config.yaml
n_layer: 17
n_head: 2
activation: "gelu"
norm_eps: 1e-05
qk_norm: true
bias: "all"
init: "uniform"
init_std_qkv: 0.062
lr: 0.00911
beta1: 0.95
decay_fraction: 0.686
final_lr_fraction: 0.0
batch_tokens: [16384, 32768, 49152]
z_loss: 1e-05
steps: 4790
Each number is 200 + 30 x the weight over its row's rms, rounded and kept within 0 to 999. Layers, rows and columns count from 0. The size before them is the row's rms in percent of the matrix's.

# layer 3 MLP down (transposed), 256x64, rms 0.563, rows 145-199, columns 0-63
110,190,201,228,259,198,223,215,195,198,182,141,187,161,163,255,208,202,268,185,180,183,229,205,188,223,154,130,173,208,224,153,195,215,192,236,166,234,232,192,193,234,201,188,241,219,193,216,277,198,182,178,183,215,172,211,202,204,228,177,155,167,172,170,157
099,183,167,213,180,237,207,186,212,156,171,213,156,225,223,263,157,222,237,218,246,177,191,232,206,213,208,216,248,144,246,242,227,204,200,189,213,190,173,184,178,189,192,223,234,192,227,196,198,162,145,184,206,170,172,172,256,245,238,158,212,206,235,231,256
109,197,221,210,157,172,156,142,234,206,195,224,216,135,192,149,177,222,184,177,177,168,170,237,178,225,189,193,199,219,145,172,161,247,201,196,205,213,167,205,182,158,175,220,187,221,271,190,161,243,110,195,209,181,216,188,198,186,190,177,222,182,213,204,230
104,202,174,171,210,160,200,222,199,165,146,210,183,211,180,220,183,145,214,189,199,206,205,264,165,257,200,243,182,197,212,239,115,207,161,242,192,196,231,168,174,202,196,165,251,192,178,232,227,237,203,196,239,192,208,165,233,132,173,219,214,206,212,187,235
093,167,185,217,179,204,217,216,205,161,184,206,201,238,241,228,171,195,218,183,207,218,193,187,237,188,260,183,251,181,230,175,207,231,138,213,202,176,198,157,132,269,172,226,255,206,230,214,235,238,192,232,207,196,211,234,140,145,171,191,230,182,181,185,217
068,190,177,203,174,208,240,213,200,204,236,148,212,192,173,181,189,222,218,260,184,208,183,229,161,207,102,185,190,215,190,237,180,222,186,217,153,120,219,205,203,202,204,214,167,224,216,198,195,185,201,218,162,231,209,249,173,203,198,139,151,188,251,162,173
101,151,192,230,210,162,203,168,189,223,226,196,156,168,207,220,165,206,210,207,206,177,205,195,213,168,204,233,141,233,219,237,156,276,176,209,214,184,174,236,207,209,203,173,228,214,236,243,161,205,274,214,192,146,159,175,162,201,199,176,161,250,182,195,242
104,182,203,201,167,174,193,254,209,195,188,230,191,211,248,207,169,228,213,204,232,171,218,228,218,148,204,194,198,170,223,188,244,212,163,168,183,191,201,184,153,183,197,255,158,226,194,151,141,183,185,225,248,179,205,244,256,214,144,198,178,281,229,202,207
109,161,186,194,193,211,148,195,280,218,202,232,188,170,187,203,151,155,180,203,150,216,202,217,241,225,198,220,223,259,248,186,209,219,182,174,189,186,196,127,169,241,193,185,189,138,176,182,171,194,193,155,150,214,166,213,200,151,191,200,186,211,156,187,203
093,201,174,243,214,226,202,155,190,183,148,195,212,231,183,194,208,157,225,260,185,190,220,215,158,197,183,212,229,197,204,126,183,190,239,207,144,204,180,191,180,194,247,194,190,277,213,172,169,185,229,177,172,217,196,194,188,263,153,243,216,217,167,251,229
103,178,193,247,147,174,193,200,243,209,216,229,208,222,179,135,224,231,177,183,151,248,214,200,204,187,267,264,233,151,147,185,197,197,196,249,219,246,191,200,177,217,190,167,198,219,224,183,164,186,205,182,210,195,215,176,154,179,202,212,137,185,197,173,244
106,194,220,204,214,187,185,230,206,191,104,233,277,204,213,203,196,233,180,217,186,187,199,211,199,201,250,129,202,166,233,161,183,184,232,170,183,241,210,231,200,232,169,197,204,196,238,174,191,132,198,201,164,247,227,169,234,218,211,209,184,215,141,214,208
090,202,216,161,161,151,186,203,201,194,142,192,229,157,190,189,144,182,186,243,241,240,165,190,218,224,222,217,174,220,197,161,242,214,172,204,263,213,170,210,187,176,165,163,181,227,109,173,191,221,209,232,173,169,217,182,208,243,207,180,161,222,204,165,211
109,190,229,215,251,180,188,245,189,161,203,234,214,186,196,199,205,153,178,227,201,240,155,250,179,164,209,207,200,240,196,196,263,216,182,237,192,185,190,148,121,244,190,193,214,212,231,192,214,184,216,166,213,196,215,155,206,232,175,128,229,170,171,189,152
113,191,142,157,206,249,186,213,207,234,152,204,199,215,228,147,187,226,212,228,168,162,142,153,223,181,227,185,192,227,140,191,198,232,212,227,235,196,184,162,237,158,200,227,152,224,260,139,185,192,198,207,176,186,208,209,248,220,209,191,190,170,171,173,177
082,231,206,199,181,191,196,185,248,215,204,177,219,221,145,253,204,182,212,206,216,249,164,223,176,237,198,150,175,227,165,183,241,226,154,252,210,190,192,252,221,222,166,196,203,193,185,223,215,210,251,180,242,208,145,165,183,186,168,232,203,162,151,145,247
083,229,237,155,233,171,224,163,165,178,217,220,176,197,215,257,233,180,225,183,191,201,155,250,212,173,245,218,226,196,240,243,172,232,204,226,227,215,235,190,149,176,162,234,253,195,185,169,173,236,181,229,248,237,234,209,168,219,164,211,198,239,232,220,207
102,123,179,230,210,174,208,192,191,212,173,142,156,197,162,226,170,217,195,211,180,146,218,200,212,232,249,151,206,206,204,167,171,230,180,216,188,196,229,211,209,269,230,231,194,234,169,216,199,239,205,199,224,228,175,182,250,168,165,268,214,163,180,208,232
094,186,190,220,245,142,226,222,166,159,176,239,205,130,187,162,193,180,225,209,249,198,234,148,239,196,165,169,247,244,215,156,209,184,193,229,205,197,146,162,143,189,191,168,199,239,247,193,187,222,191,199,194,203,171,175,171,226,191,229,167,182,214,193,234
101,205,138,162,205,205,189,209,238,206,200,207,169,204,261,209,163,166,184,198,223,175,207,212,222,208,232,178,181,216,187,174,166,234,185,258,159,196,191,185,154,219,213,246,191,235,205,203,166,149,201,210,208,149,185,215,224,252,248,219,200,108,172,243,198
076,160,204,204,211,215,199,177,203,184,161,213,208,241,179,136,226,221,154,170,232,182,214,209,218,218,207,213,236,239,246,175,196,224,151,240,215,194,240,172,195,163,194,196,207,176,181,267,241,250,208,263,168,194,181,230,235,219,192,259,149,184,180,162,200
104,200,214,239,180,178,184,190,182,127,246,199,203,227,206,192,168,189,181,181,201,236,242,225,188,205,185,228,187,218,216,254,168,235,280,241,213,206,177,199,208,201,201,140,171,164,180,204,203,160,221,203,215,193,201,146,220,197,221,235,187,157,212,265,133
087,196,193,222,170,156,169,228,216,203,235,189,176,220,199,211,218,203,205,285,224,166,210,266,235,243,244,191,184,211,223,231,199,172,173,200,205,219,167,238,173,164,208,183,197,203,247,165,150,184,175,173,159,244,186,181,193,168,150,184,146,205,250,168,209
082,229,196,231,209,187,176,153,170,213,210,238,243,169,234,228,239,215,255,181,220,182,214,245,186,191,204,216,210,211,194,203,250,233,228,175,229,256,195,227,219,258,157,223,256,210,254,204,232,178,168,197,218,152,205,201,236,196,201,142,224,257,221,202,219
093,176,152,272,171,201,261,133,162,209,191,183,234,216,191,216,198,183,221,198,222,219,166,221,224,146,176,217,218,183,229,248,159,164,196,245,225,222,223,245,194,182,229,198,214,190,198,181,183,215,207,225,188,216,242,228,176,214,174,221,180,274,167,188,244
083,196,225,239,208,184,209,206,214,254,230,139,209,200,235,204,231,164,143,245,214,201,181,244,164,200,254,244,193,180,208,190,177,231,183,236,212,201,195,168,206,187,130,200,223,184,216,223,168,172,173,177,245,218,209,205,164,183,111,194,238,183,196,194,236
085,222,234,191,170,228,179,226,208,237,174,239,229,228,169,184,185,197,227,192,205,244,209,248,195,164,159,218,151,200,242,192,241,188,190,208,255,160,235,225,164,193,226,155,198,164,259,213,139,207,164,173,223,225,160,177,214,204,183,244,178,174,175,156,169
089,154,199,192,194,160,173,180,243,216,213,274,157,159,180,196,224,225,199,194,248,205,202,175,164,211,163,213,222,152,230,195,229,193,203,216,192,163,233,235,197,135,187,226,172,194,182,257,213,174,187,199,217,158,213,157,204,211,204,259,205,228,244,261,223
077,205,232,191,229,168,226,222,225,205,225,214,161,238,200,228,207,281,261,198,196,164,216,192,242,215,203,208,197,188,258,202,173,223,206,240,139,194,194,210,210,190,196,194,252,186,228,236,216,174,206,202,244,195,232,147,208,230,217,209,192,223,249,237,280
124,180,215,225,142,211,224,136,206,202,231,181,246,208,202,210,231,191,208,213,223,157,212,206,201,198,227,189,192,223,183,189,201,187,235,169,245,222,225,227,192,220,222,232,180,232,164,147,221,179,211,218,181,163,278,169,239,201,240,185,190,232,143,197,115
098,187,206,202,210,199,203,184,213,186,186,149,204,206,177,151,222,196,217,193,213,161,221,150,166,253,205,238,171,210,205,146,158,201,195,220,198,166,205,225,192,188,179,214,192,163,254,224,201,310,287,218,237,196,224,208,232,195,203,189,171,183,204,159,179
103,199,196,178,149,202,157,201,192,155,171,247,194,197,182,246,152,210,224,229,197,144,192,179,221,197,278,172,171,266,238,210,209,172,171,189,202,172,231,204,202,160,204,189,186,168,177,214,213,187,223,187,213,230,202,175,210,205,258,175,175,217,245,134,245
110,243,168,179,215,231,186,194,204,203,229,193,211,209,207,153,189,207,199,183,181,208,231,194,177,215,206,218,202,132,224,227,181,233,252,149,162,224,202,246,168,230,188,143,190,189,250,197,175,190,170,254,248,174,254,230,170,154,189,231,245,139,211,180,201
081,226,194,235,204,225,199,165,186,206,176,211,202,211,163,255,179,186,244,198,124,200,225,222,153,185,190,186,175,228,181,164,182,177,234,185,145,208,110,255,211,179,212,157,210,195,241,168,210,241,242,194,187,175,205,146,173,212,215,221,216,236,172,203,197
069,176,211,208,219,239,190,214,158,263,192,211,275,269,236,224,226,199,149,201,196,240,184,186,246,149,210,177,204,161,217,183,214,171,169,190,224,210,186,232,212,190,209,187,210,170,178,163,210,215,173,224,194,200,157,167,130,140,232,199,167,194,177,188,181
106,206,197,159,264,234,226,204,191,157,136,229,196,216,179,169,268,164,184,271,212,174,216,194,230,164,168,162,241,181,173,228,214,202,218,185,221,213,246,211,206,186,171,219,222,216,205,247,193,157,226,191,198,241,135,213,179,221,192,187,243,186,187,185,224
116,152,203,231,203,256,205,206,205,129,228,201,198,202,190,218,227,244,184,188,216,155,228,200,210,201,227,160,201,251,207,208,193,117,213,224,170,176,210,229,227,179,211,220,196,203,179,158,209,139,232,228,188,244,208,262,181,193,225,230,235,241,145,212,212
100,170,239,186,200,207,225,171,261,196,203,255,201,174,230,188,172,197,186,221,250,167,171,226,236,263,261,160,221,211,195,158,204,268,205,199,186,228,188,233,209,210,206,180,195,170,179,173,177,215,179,195,232,164,186,167,134,198,194,228,152,197,152,175,227
098,147,218,191,238,195,167,204,160,207,224,197,217,148,204,173,197,155,190,202,171,218,139,233,240,155,243,259,219,206,223,169,235,233,250,193,177,184,157,177,222,185,234,196,217,257,188,189,218,233,201,202,156,143,225,162,173,232,225,227,195,174,220,185,187
115,181,241,207,194,255,188,206,183,213,218,234,204,169,173,222,211,213,186,170,170,216,216,161,173,152,178,217,148,202,177,217,214,191,157,244,168,164,222,188,216,128,219,270,163,160,209,290,195,170,202,212,212,220,226,189,239,218,173,187,192,165,213,226,211
100,143,188,253,121,197,174,202,220,187,182,206,192,193,175,191,159,199,231,200,220,227,201,214,208,261,215,174,201,257,211,202,203,168,203,235,213,256,140,192,206,201,148,208,242,186,229,252,192,168,176,177,186,178,211,221,215,196,140,187,232,192,180,170,143
096,178,190,187,253,149,220,247,219,213,203,244,207,224,171,180,163,208,181,223,225,199,172,203,155,236,196,175,124,175,251,205,190,209,205,156,219,183,228,169,169,148,204,237,203,190,244,149,185,175,139,179,214,240,217,194,191,189,184,241,226,146,201,194,175
108,140,249,175,179,195,206,217,188,205,187,242,228,181,175,193,221,188,245,241,166,162,186,204,213,192,171,180,206,249,162,207,226,216,190,214,119,262,212,219,216,216,188,135,197,251,230,212,226,201,133,229,238,194,183,206,214,157,218,208,197,251,184,205,198
086,188,195,195,232,171,240,234,234,224,176,204,209,160,228,191,215,171,196,174,218,173,143,211,156,201,177,178,199,183,209,194,216,180,202,231,202,173,244,195,283,201,201,217,188,215,89,235,167,244,220,195,167,184,192,208,174,170,179,248,159,188,180,193,162
092,218,233,178,199,185,196,158,152,225,168,201,166,225,183,173,158,156,210,239,190,158,138,191,236,173,188,192,219,175,152,152,223,210,226,191,175,216,131,213,188,189,184,160,202,192,158,226,173,203,254,146,217,212,169,181,259,193,148,215,186,218,208,175,189
114,200,205,228,272,254,198,187,219,177,212,190,170,190,176,176,243,225,213,209,230,216,195,205,160,175,149,173,139,218,212,183,212,169,219,221,216,189,223,224,205,201,185,218,215,200,232,221,255,111,193,214,228,168,135,170,221,191,220,184,186,213,257,232,160
106,172,156,217,207,185,207,187,212,156,222,240,223,168,222,257,208,266,193,244,206,198,158,200,234,132,226,201,201,254,172,178,185,230,223,216,228,201,172,238,154,216,194,222,237,232,175,174,218,198,205,199,177,213,218,156,203,228,158,164,227,258,217,236,237
080,190,184,226,180,190,239,206,183,219,232,221,247,206,169,174,220,225,191,191,159,143,205,230,170,133,203,191,183,192,163,178,171,217,230,194,206,206,204,193,165,166,170,226,164,179,271,209,190,179,275,174,194,221,170,243,172,248,213,221,206,215,173,186,123
078,189,185,173,200,192,237,202,208,285,211,232,209,253,230,256,188,231,200,216,208,214,209,232,199,242,226,189,209,200,151,173,196,227,197,187,191,205,150,214,205,179,168,195,171,248,162,249,211,155,135,242,231,223,229,179,246,182,191,171,224,235,195,252,211
083,222,132,157,206,226,189,173,212,209,137,201,208,169,136,197,183,176,188,211,185,223,131,168,180,199,193,207,214,139,218,166,197,214,172,253,184,182,185,227,229,207,174,166,182,232,167,215,210,144,173,148,192,174,201,219,160,199,180,233,139,182,209,204,179
092,210,236,199,202,188,189,185,149,197,150,248,197,173,206,155,206,219,237,236,261,239,245,200,195,161,195,254,206,196,183,190,262,201,206,196,180,183,184,174,180,211,194,217,252,211,248,201,238,163,227,218,207,169,154,123,193,177,149,212,175,211,233,209,179
100,193,204,180,185,142,154,169,189,253,199,156,235,188,231,201,222,207,224,173,193,163,199,233,224,142,193,181,160,214,201,149,213,191,178,200,174,207,216,203,175,187,188,248,172,185,224,223,206,196,174,191,236,135,166,99,222,227,171,182,229,226,188,175,230
073,190,189,180,205,177,204,202,197,209,195,228,240,228,226,216,228,227,227,216,222,205,209,229,168,223,177,216,142,182,254,249,197,206,114,166,171,197,180,174,130,168,203,176,206,172,256,202,214,226,176,215,198,208,189,215,217,214,180,210,249,261,237,255,246
095,181,163,180,215,233,206,155,258,217,223,200,237,192,121,182,183,230,220,196,196,268,192,217,136,213,148,223,184,130,218,170,170,168,173,214,212,222,193,243,219,216,210,194,217,226,233,221,212,200,237,230,192,205,205,190,175,147,214,238,170,167,196,208,167
125,170,196,236,209,214,164,194,210,221,152,205,202,167,200,228,174,194,211,192,230,182,165,165,204,234,196,178,161,181,195,169,164,185,167,178,250,198,232,192,277,152,189,191,172,177,147,231,226,169,237,210,121,203,200,238,167,166,175,229,227,167,202,199,256
# layer 3 MLP up, 256x64, rms 0.601, rows 146-199, columns 0-63
101,165,140,278,215,219,183,230,217,241,228,214,169,202,191,197,171,202,136,164,197,174,197,226,246,136,236,224,205,163,178,159,189,186,212,212,211,182,213,194,235,201,213,232,153,190,219,178,175,207,212,205,234,129,194,156,183,149,177,223,179,229,214,202,178
098,193,171,201,201,176,195,186,175,191,201,196,189,231,203,223,221,209,146,194,199,197,247,156,239,204,214,211,149,234,239,160,203,222,180,233,202,232,248,188,195,203,219,213,206,139,179,197,191,140,213,291,214,217,169,177,274,188,249,198,225,182,246,157,210
097,156,200,183,218,199,151,166,181,150,187,222,185,181,177,233,217,144,169,155,193,178,204,247,207,198,182,199,244,197,177,157,288,201,258,220,206,157,232,216,200,233,210,207,224,239,144,159,241,195,222,197,173,177,174,181,236,198,241,211,170,222,209,212,196
100,249,158,192,173,191,251,248,196,215,238,240,187,150,188,231,188,195,187,204,163,219,229,188,190,188,187,219,209,213,204,234,257,160,276,223,201,175,199,239,176,221,244,242,143,212,215,149,157,208,183,171,214,173,201,176,210,260,217,182,238,214,200,218,191
087,174,219,247,163,208,193,219,193,180,192,183,220,219,241,177,205,193,197,144,156,152,236,194,177,155,242,182,249,217,214,240,248,255,168,185,225,218,211,191,193,198,166,171,232,172,182,186,181,209,181,201,272,133,171,180,255,176,199,182,230,171,181,224,184
101,200,235,219,131,132,182,198,240,190,256,198,177,212,211,191,182,213,179,147,224,212,213,166,211,177,203,195,205,214,207,206,174,170,193,178,244,211,233,167,239,203,241,217,199,177,250,220,200,208,158,200,164,251,244,239,217,216,181,225,226,279,189,233,159
102,192,202,172,182,223,206,197,146,216,178,210,183,221,197,186,230,221,166,236,230,175,172,208,182,195,251,174,224,186,176,248,203,260,274,197,140,207,193,239,176,219,178,242,218,196,196,203,191,222,246,181,157,193,128,230,236,208,238,164,182,200,219,143,173
108,147,183,157,223,226,192,178,230,179,224,220,208,246,181,258,167,244,153,130,122,205,224,197,193,174,187,176,198,201,215,175,202,174,187,231,155,252,194,217,212,241,179,162,210,189,220,184,188,236,208,252,167,176,189,141,216,183,211,185,167,193,184,221,197
090,173,163,221,293,169,176,254,176,189,175,223,252,218,203,159,224,177,152,154,211,179,171,193,192,183,166,201,159,148,224,217,246,224,149,163,172,203,221,196,195,183,164,185,207,205,156,250,221,219,193,229,181,188,200,169,201,170,237,213,187,208,233,198,223
099,186,175,223,181,164,217,185,209,172,181,222,145,193,237,121,184,219,212,195,209,198,201,208,195,199,208,191,137,194,228,225,160,191,216,176,193,247,192,198,223,135,183,222,175,203,154,256,183,217,243,193,241,264,234,182,239,184,193,162,259,210,185,215,155
105,222,243,137,195,193,238,175,227,164,195,204,207,203,251,182,218,198,231,237,192,185,233,193,195,174,186,258,197,239,146,158,202,224,176,204,225,161,225,177,264,235,197,192,215,199,156,199,172,257,225,183,233,160,166,236,214,192,181,193,279,203,204,207,215
101,154,188,221,245,204,146,205,179,215,187,168,236,213,233,133,196,196,179,234,205,177,203,249,177,208,177,217,160,180,169,166,218,241,238,229,190,205,190,133,221,214,212,224,205,183,223,217,221,186,198,231,149,194,181,226,189,203,242,159,274,208,138,166,189
104,199,207,222,173,236,207,211,217,255,203,218,170,144,169,190,182,208,175,222,129,182,187,166,221,195,200,153,172,223,168,255,224,181,166,160,170,224,235,259,196,216,220,224,179,226,197,175,225,190,178,194,164,141,225,266,140,229,203,229,213,206,215,204,223
100,261,181,199,187,215,205,198,234,229,235,236,197,180,192,193,210,212,247,204,177,211,174,195,169,218,172,138,222,159,151,205,210,162,235,190,223,209,177,243,187,206,187,165,108,214,195,200,234,248,234,212,164,261,223,232,170,245,230,205,184,219,184,164,214
085,154,166,225,216,223,191,185,215,170,164,229,191,230,184,176,222,175,94,227,179,186,209,170,183,188,187,209,163,147,161,177,174,183,210,212,167,245,165,229,212,181,242,162,232,154,233,190,199,182,164,176,174,196,239,201,180,152,200,230,224,197,161,193,236
086,135,215,141,212,233,173,176,212,229,154,167,207,260,258,194,213,195,173,192,218,208,230,190,166,225,237,202,216,193,205,187,203,215,228,154,233,183,168,221,229,210,244,195,190,244,185,170,209,270,227,186,203,208,204,170,224,170,263,156,181,179,146,206,204
106,172,223,201,213,187,226,192,205,136,149,224,195,227,193,233,210,165,184,228,246,200,212,216,183,200,189,281,150,220,192,178,189,209,208,178,175,204,231,201,223,194,187,122,241,218,230,282,223,212,212,221,184,205,239,206,225,219,284,196,198,187,215,217,197
081,241,161,209,253,234,236,205,141,184,195,244,174,202,229,187,189,211,202,147,180,192,162,173,201,188,237,168,155,197,193,134,220,173,228,215,183,239,170,166,185,220,196,157,288,245,220,221,208,222,189,191,187,196,148,202,154,198,219,204,207,213,188,193,239
110,250,173,180,173,164,196,207,171,204,217,213,192,203,167,192,195,214,226,196,267,231,184,214,139,243,141,177,227,148,180,239,195,202,198,169,216,273,215,194,191,167,247,160,201,225,207,210,225,214,199,229,221,274,226,177,200,184,191,174,209,209,175,136,184
115,196,190,156,199,164,179,199,187,248,193,217,177,170,139,237,156,218,263,190,209,242,187,159,205,192,229,191,114,211,215,222,208,198,245,158,197,216,195,149,243,234,206,171,185,188,227,142,174,172,232,157,190,187,207,208,210,202,212,162,245,211,235,210,186
111,193,182,203,251,259,174,190,164,192,232,240,197,204,220,192,194,257,166,232,203,181,186,208,220,218,185,190,216,187,173,216,256,188,195,150,197,245,265,198,195,206,207,244,231,207,211,216,176,212,224,179,208,249,154,238,205,220,137,183,259,250,206,192,258
093,183,180,183,164,202,206,136,168,197,159,172,221,200,164,238,194,176,246,246,161,166,201,173,260,163,193,210,239,178,228,173,158,228,166,205,183,183,201,225,238,210,174,165,125,173,179,220,188,215,179,170,198,208,220,230,189,183,247,245,262,188,204,193,211
097,185,254,226,173,185,202,215,191,206,190,242,209,236,178,151,193,182,171,246,224,203,182,203,203,162,224,174,165,235,236,212,132,247,177,189,209,163,195,259,239,183,181,171,121,184,211,249,223,209,235,209,231,182,232,188,157,161,240,212,192,168,212,190,181
098,213,226,164,215,154,207,240,213,159,208,235,173,182,182,134,171,171,219,228,189,167,257,209,205,216,198,205,190,243,167,206,221,236,197,161,145,189,203,217,270,218,110,173,186,204,158,184,226,203,190,172,184,149,210,221,198,205,201,212,210,192,195,260,186
093,220,239,203,179,155,215,188,162,240,198,139,213,149,169,270,223,201,209,177,153,210,224,192,183,205,163,161,154,193,165,221,219,152,208,192,169,180,238,211,210,176,247,168,163,206,160,157,200,185,231,140,185,206,194,213,234,249,186,206,171,163,176,199,203
085,207,237,213,210,221,191,214,238,210,237,192,201,214,169,141,206,187,175,169,259,165,229,173,227,101,180,226,211,196,180,198,189,197,252,205,159,168,174,194,229,142,218,222,168,205,234,245,175,178,218,192,210,186,166,190,173,204,205,262,187,150,199,215,163
109,249,197,175,218,261,190,198,200,157,203,171,215,191,241,239,210,184,237,191,184,175,223,232,185,237,214,165,159,246,155,195,207,210,252,147,223,147,206,156,206,216,237,179,236,192,227,174,178,195,251,180,210,165,219,193,219,171,239,195,158,227,142,167,183
092,210,222,168,209,247,220,171,213,187,156,224,206,214,233,218,224,188,255,222,259,230,224,222,159,188,207,190,256,189,190,234,199,246,179,197,188,216,176,213,233,225,280,167,243,166,173,173,209,239,223,158,232,162,200,210,223,204,221,246,141,187,172,188,201
102,164,212,209,163,159,164,232,212,178,199,201,164,226,226,184,173,197,178,181,177,189,296,186,159,239,223,157,227,228,203,216,260,176,236,192,208,230,212,186,205,167,203,194,155,187,200,139,185,246,213,204,216,203,159,189,278,209,197,166,199,206,176,197,239
095,165,189,217,223,173,219,254,204,208,201,162,196,179,175,240,182,217,199,207,217,199,164,210,216,142,170,179,244,222,147,210,142,213,212,161,201,223,193,172,232,201,220,229,177,160,163,193,185,230,179,204,202,241,107,239,182,193,165,204,206,211,256,263,189
109,213,207,226,174,193,198,166,219,191,238,192,182,191,190,137,167,205,148,225,187,213,214,188,209,186,130,159,220,225,203,220,247,159,174,112,227,204,206,241,216,208,182,192,215,232,192,217,244,181,223,225,173,202,199,222,179,204,164,230,176,260,121,198,219
107,207,233,223,184,179,190,213,189,202,209,198,220,159,183,183,149,173,246,215,218,204,226,245,192,213,191,228,256,276,197,155,204,151,167,210,253,167,199,176,198,240,187,247,211,236,202,209,238,264,210,199,168,214,231,194,207,226,261,194,182,248,196,206,148
109,200,199,179,183,192,235,227,199,188,253,212,190,211,200,196,196,188,161,214,267,232,208,194,255,195,208,239,220,199,243,214,192,206,164,225,242,233,313,194,210,203,192,198,218,189,172,245,206,183,176,258,239,207,194,228,247,174,208,213,190,200,275,184,196
100,254,189,194,195,167,220,160,241,156,218,230,146,163,196,163,160,203,211,205,179,203,251,182,162,250,210,170,177,258,180,229,203,233,235,231,136,195,174,172,207,202,137,190,199,250,179,189,225,182,195,216,203,226,245,201,259,197,203,176,218,213,207,167,190
094,168,181,162,233,195,223,146,198,120,214,160,214,252,210,228,175,210,219,135,205,184,226,160,179,190,211,192,188,232,173,168,212,209,194,195,227,177,182,209,165,216,224,222,276,233,211,205,166,216,264,174,218,198,242,180,240,194,252,171,200,218,183,178,221
102,189,213,225,198,293,137,276,219,217,177,213,239,245,184,189,221,192,171,218,185,164,150,199,240,181,193,183,158,216,166,173,179,135,175,182,223,173,167,230,212,201,197,233,159,209,205,212,221,200,223,209,195,200,172,225,163,240,240,192,226,197,225,209,177
094,161,173,172,223,173,209,125,203,183,186,194,214,223,204,221,170,219,186,74,182,141,221,180,205,226,229,215,189,165,177,194,220,152,211,215,225,231,196,188,206,218,186,174,209,204,141,207,199,189,245,206,191,173,165,226,205,205,239,158,222,218,199,192,239
105,217,154,197,192,180,216,235,203,147,185,267,199,205,184,265,259,212,221,200,246,207,194,186,205,204,206,225,203,155,210,230,159,184,224,162,115,224,189,198,202,188,208,190,200,234,245,255,229,228,182,225,210,195,164,147,240,199,220,235,200,234,226,227,210
095,236,199,227,198,237,191,203,164,178,178,214,212,180,157,174,220,207,225,212,174,159,219,185,247,198,234,186,187,193,243,228,226,223,279,135,159,237,185,186,181,192,220,175,215,204,291,211,273,217,210,227,215,211,176,160,187,213,237,188,181,167,212,207,211
110,166,251,188,254,212,219,212,210,196,166,235,206,254,221,197,238,206,179,225,164,200,270,178,166,183,202,164,215,178,217,205,255,213,205,166,232,184,268,179,234,233,203,184,185,159,224,152,236,201,175,195,188,176,157,196,196,200,276,207,180,195,175,214,239
097,232,166,203,171,230,184,207,152,175,214,128,172,203,217,172,162,199,199,176,258,239,187,158,250,183,192,169,245,217,189,135,163,155,226,243,242,186,185,260,215,155,176,196,213,188,210,176,199,179,227,219,180,175,240,225,216,192,182,237,178,201,213,227,207
112,167,205,248,172,185,224,185,238,220,254,235,175,178,216,191,139,190,165,217,224,193,164,236,118,158,186,207,184,207,186,200,158,178,140,136,248,218,169,239,214,215,219,161,169,195,217,178,196,212,221,206,195,228,250,200,191,186,172,182,188,232,200,166,215
105,227,197,185,193,233,211,182,177,177,226,184,193,170,189,158,242,196,212,216,199,194,272,176,231,161,165,274,211,152,215,214,187,223,209,179,198,210,229,232,165,145,266,179,247,198,288,244,205,176,178,214,193,166,236,207,213,191,217,202,233,216,174,206,206
090,206,239,198,175,213,215,191,226,204,243,231,194,220,233,228,222,222,175,207,219,207,201,148,217,134,177,237,227,182,193,202,180,195,231,172,180,222,222,218,176,235,246,141,180,224,269,238,190,160,164,251,212,215,232,211,220,181,274,224,156,156,183,195,212
101,171,205,196,165,230,185,164,190,223,149,144,198,197,167,249,164,222,236,220,163,167,225,140,244,205,224,183,219,253,224,184,181,177,199,187,176,209,185,188,241,209,175,158,165,182,165,160,176,227,194,229,223,155,184,178,225,205,223,250,259,157,176,181,191
097,234,212,210,191,187,253,218,249,181,248,165,176,228,225,234,215,194,218,169,203,212,229,172,197,194,208,240,208,153,126,202,148,122,196,212,192,267,209,171,214,222,231,193,206,138,198,211,140,204,192,183,211,209,169,224,236,175,162,184,197,210,185,207,171
098,180,177,165,194,202,162,212,173,185,156,167,149,201,188,219,162,197,224,200,240,250,227,185,239,184,222,193,242,209,230,199,182,191,193,194,215,193,216,190,235,227,168,192,221,175,132,153,200,195,126,196,150,183,215,161,252,128,190,173,234,230,237,207,182
089,234,224,224,205,232,140,198,203,224,200,180,213,165,204,185,216,190,249,231,215,243,182,246,198,149,185,172,210,210,206,211,275,240,199,218,209,235,179,221,234,228,249,215,259,218,235,224,218,211,214,273,190,206,246,189,214,165,206,203,169,234,163,174,158
107,154,247,198,175,194,191,241,169,154,208,217,201,208,271,185,188,187,188,170,184,150,238,219,219,196,227,174,143,259,152,229,204,228,192,188,232,212,199,153,183,168,225,216,191,148,241,227,146,197,227,238,258,219,171,187,216,228,197,167,218,213,193,192,219
093,197,209,188,174,195,177,194,198,219,202,188,216,183,282,227,167,180,180,196,206,217,199,215,188,215,141,203,226,174,169,166,151,169,216,149,260,205,222,165,220,185,230,209,177,160,182,178,181,181,144,231,219,170,228,175,276,166,242,184,244,191,180,148,200
100,202,194,216,202,168,202,191,177,142,223,204,192,221,163,213,192,250,241,169,196,192,170,197,200,249,173,224,161,207,177,210,218,129,251,220,199,134,208,209,220,189,185,207,132,194,181,173,194,144,220,169,207,268,186,224,250,247,243,212,219,187,180,224,189
098,200,196,257,188,212,231,221,232,194,175,197,159,184,228,215,130,255,202,239,200,164,218,236,189,158,203,201,235,217,164,200,220,223,271,192,195,189,199,243,208,218,199,200,164,229,199,211,176,255,197,183,210,138,277,192,218,219,236,233,146,202,201,215,208
086,247,171,188,212,234,190,182,209,208,210,226,219,251,213,194,229,211,204,172,226,218,199,188,194,157,150,176,154,195,170,221,221,165,266,223,207,219,223,198,174,212,198,214,198,246,252,189,192,222,253,240,169,220,229,208,212,246,267,208,134,265,188,197,230
108,203,248,237,165,176,175,176,182,182,253,170,159,149,193,196,221,192,172,238,171,223,214,172,245,175,177,181,216,259,209,173,197,189,202,167,211,185,170,228,225,192,189,164,171,179,186,207,184,201,214,181,144,193,196,281,145,242,203,227,159,264,202,174,197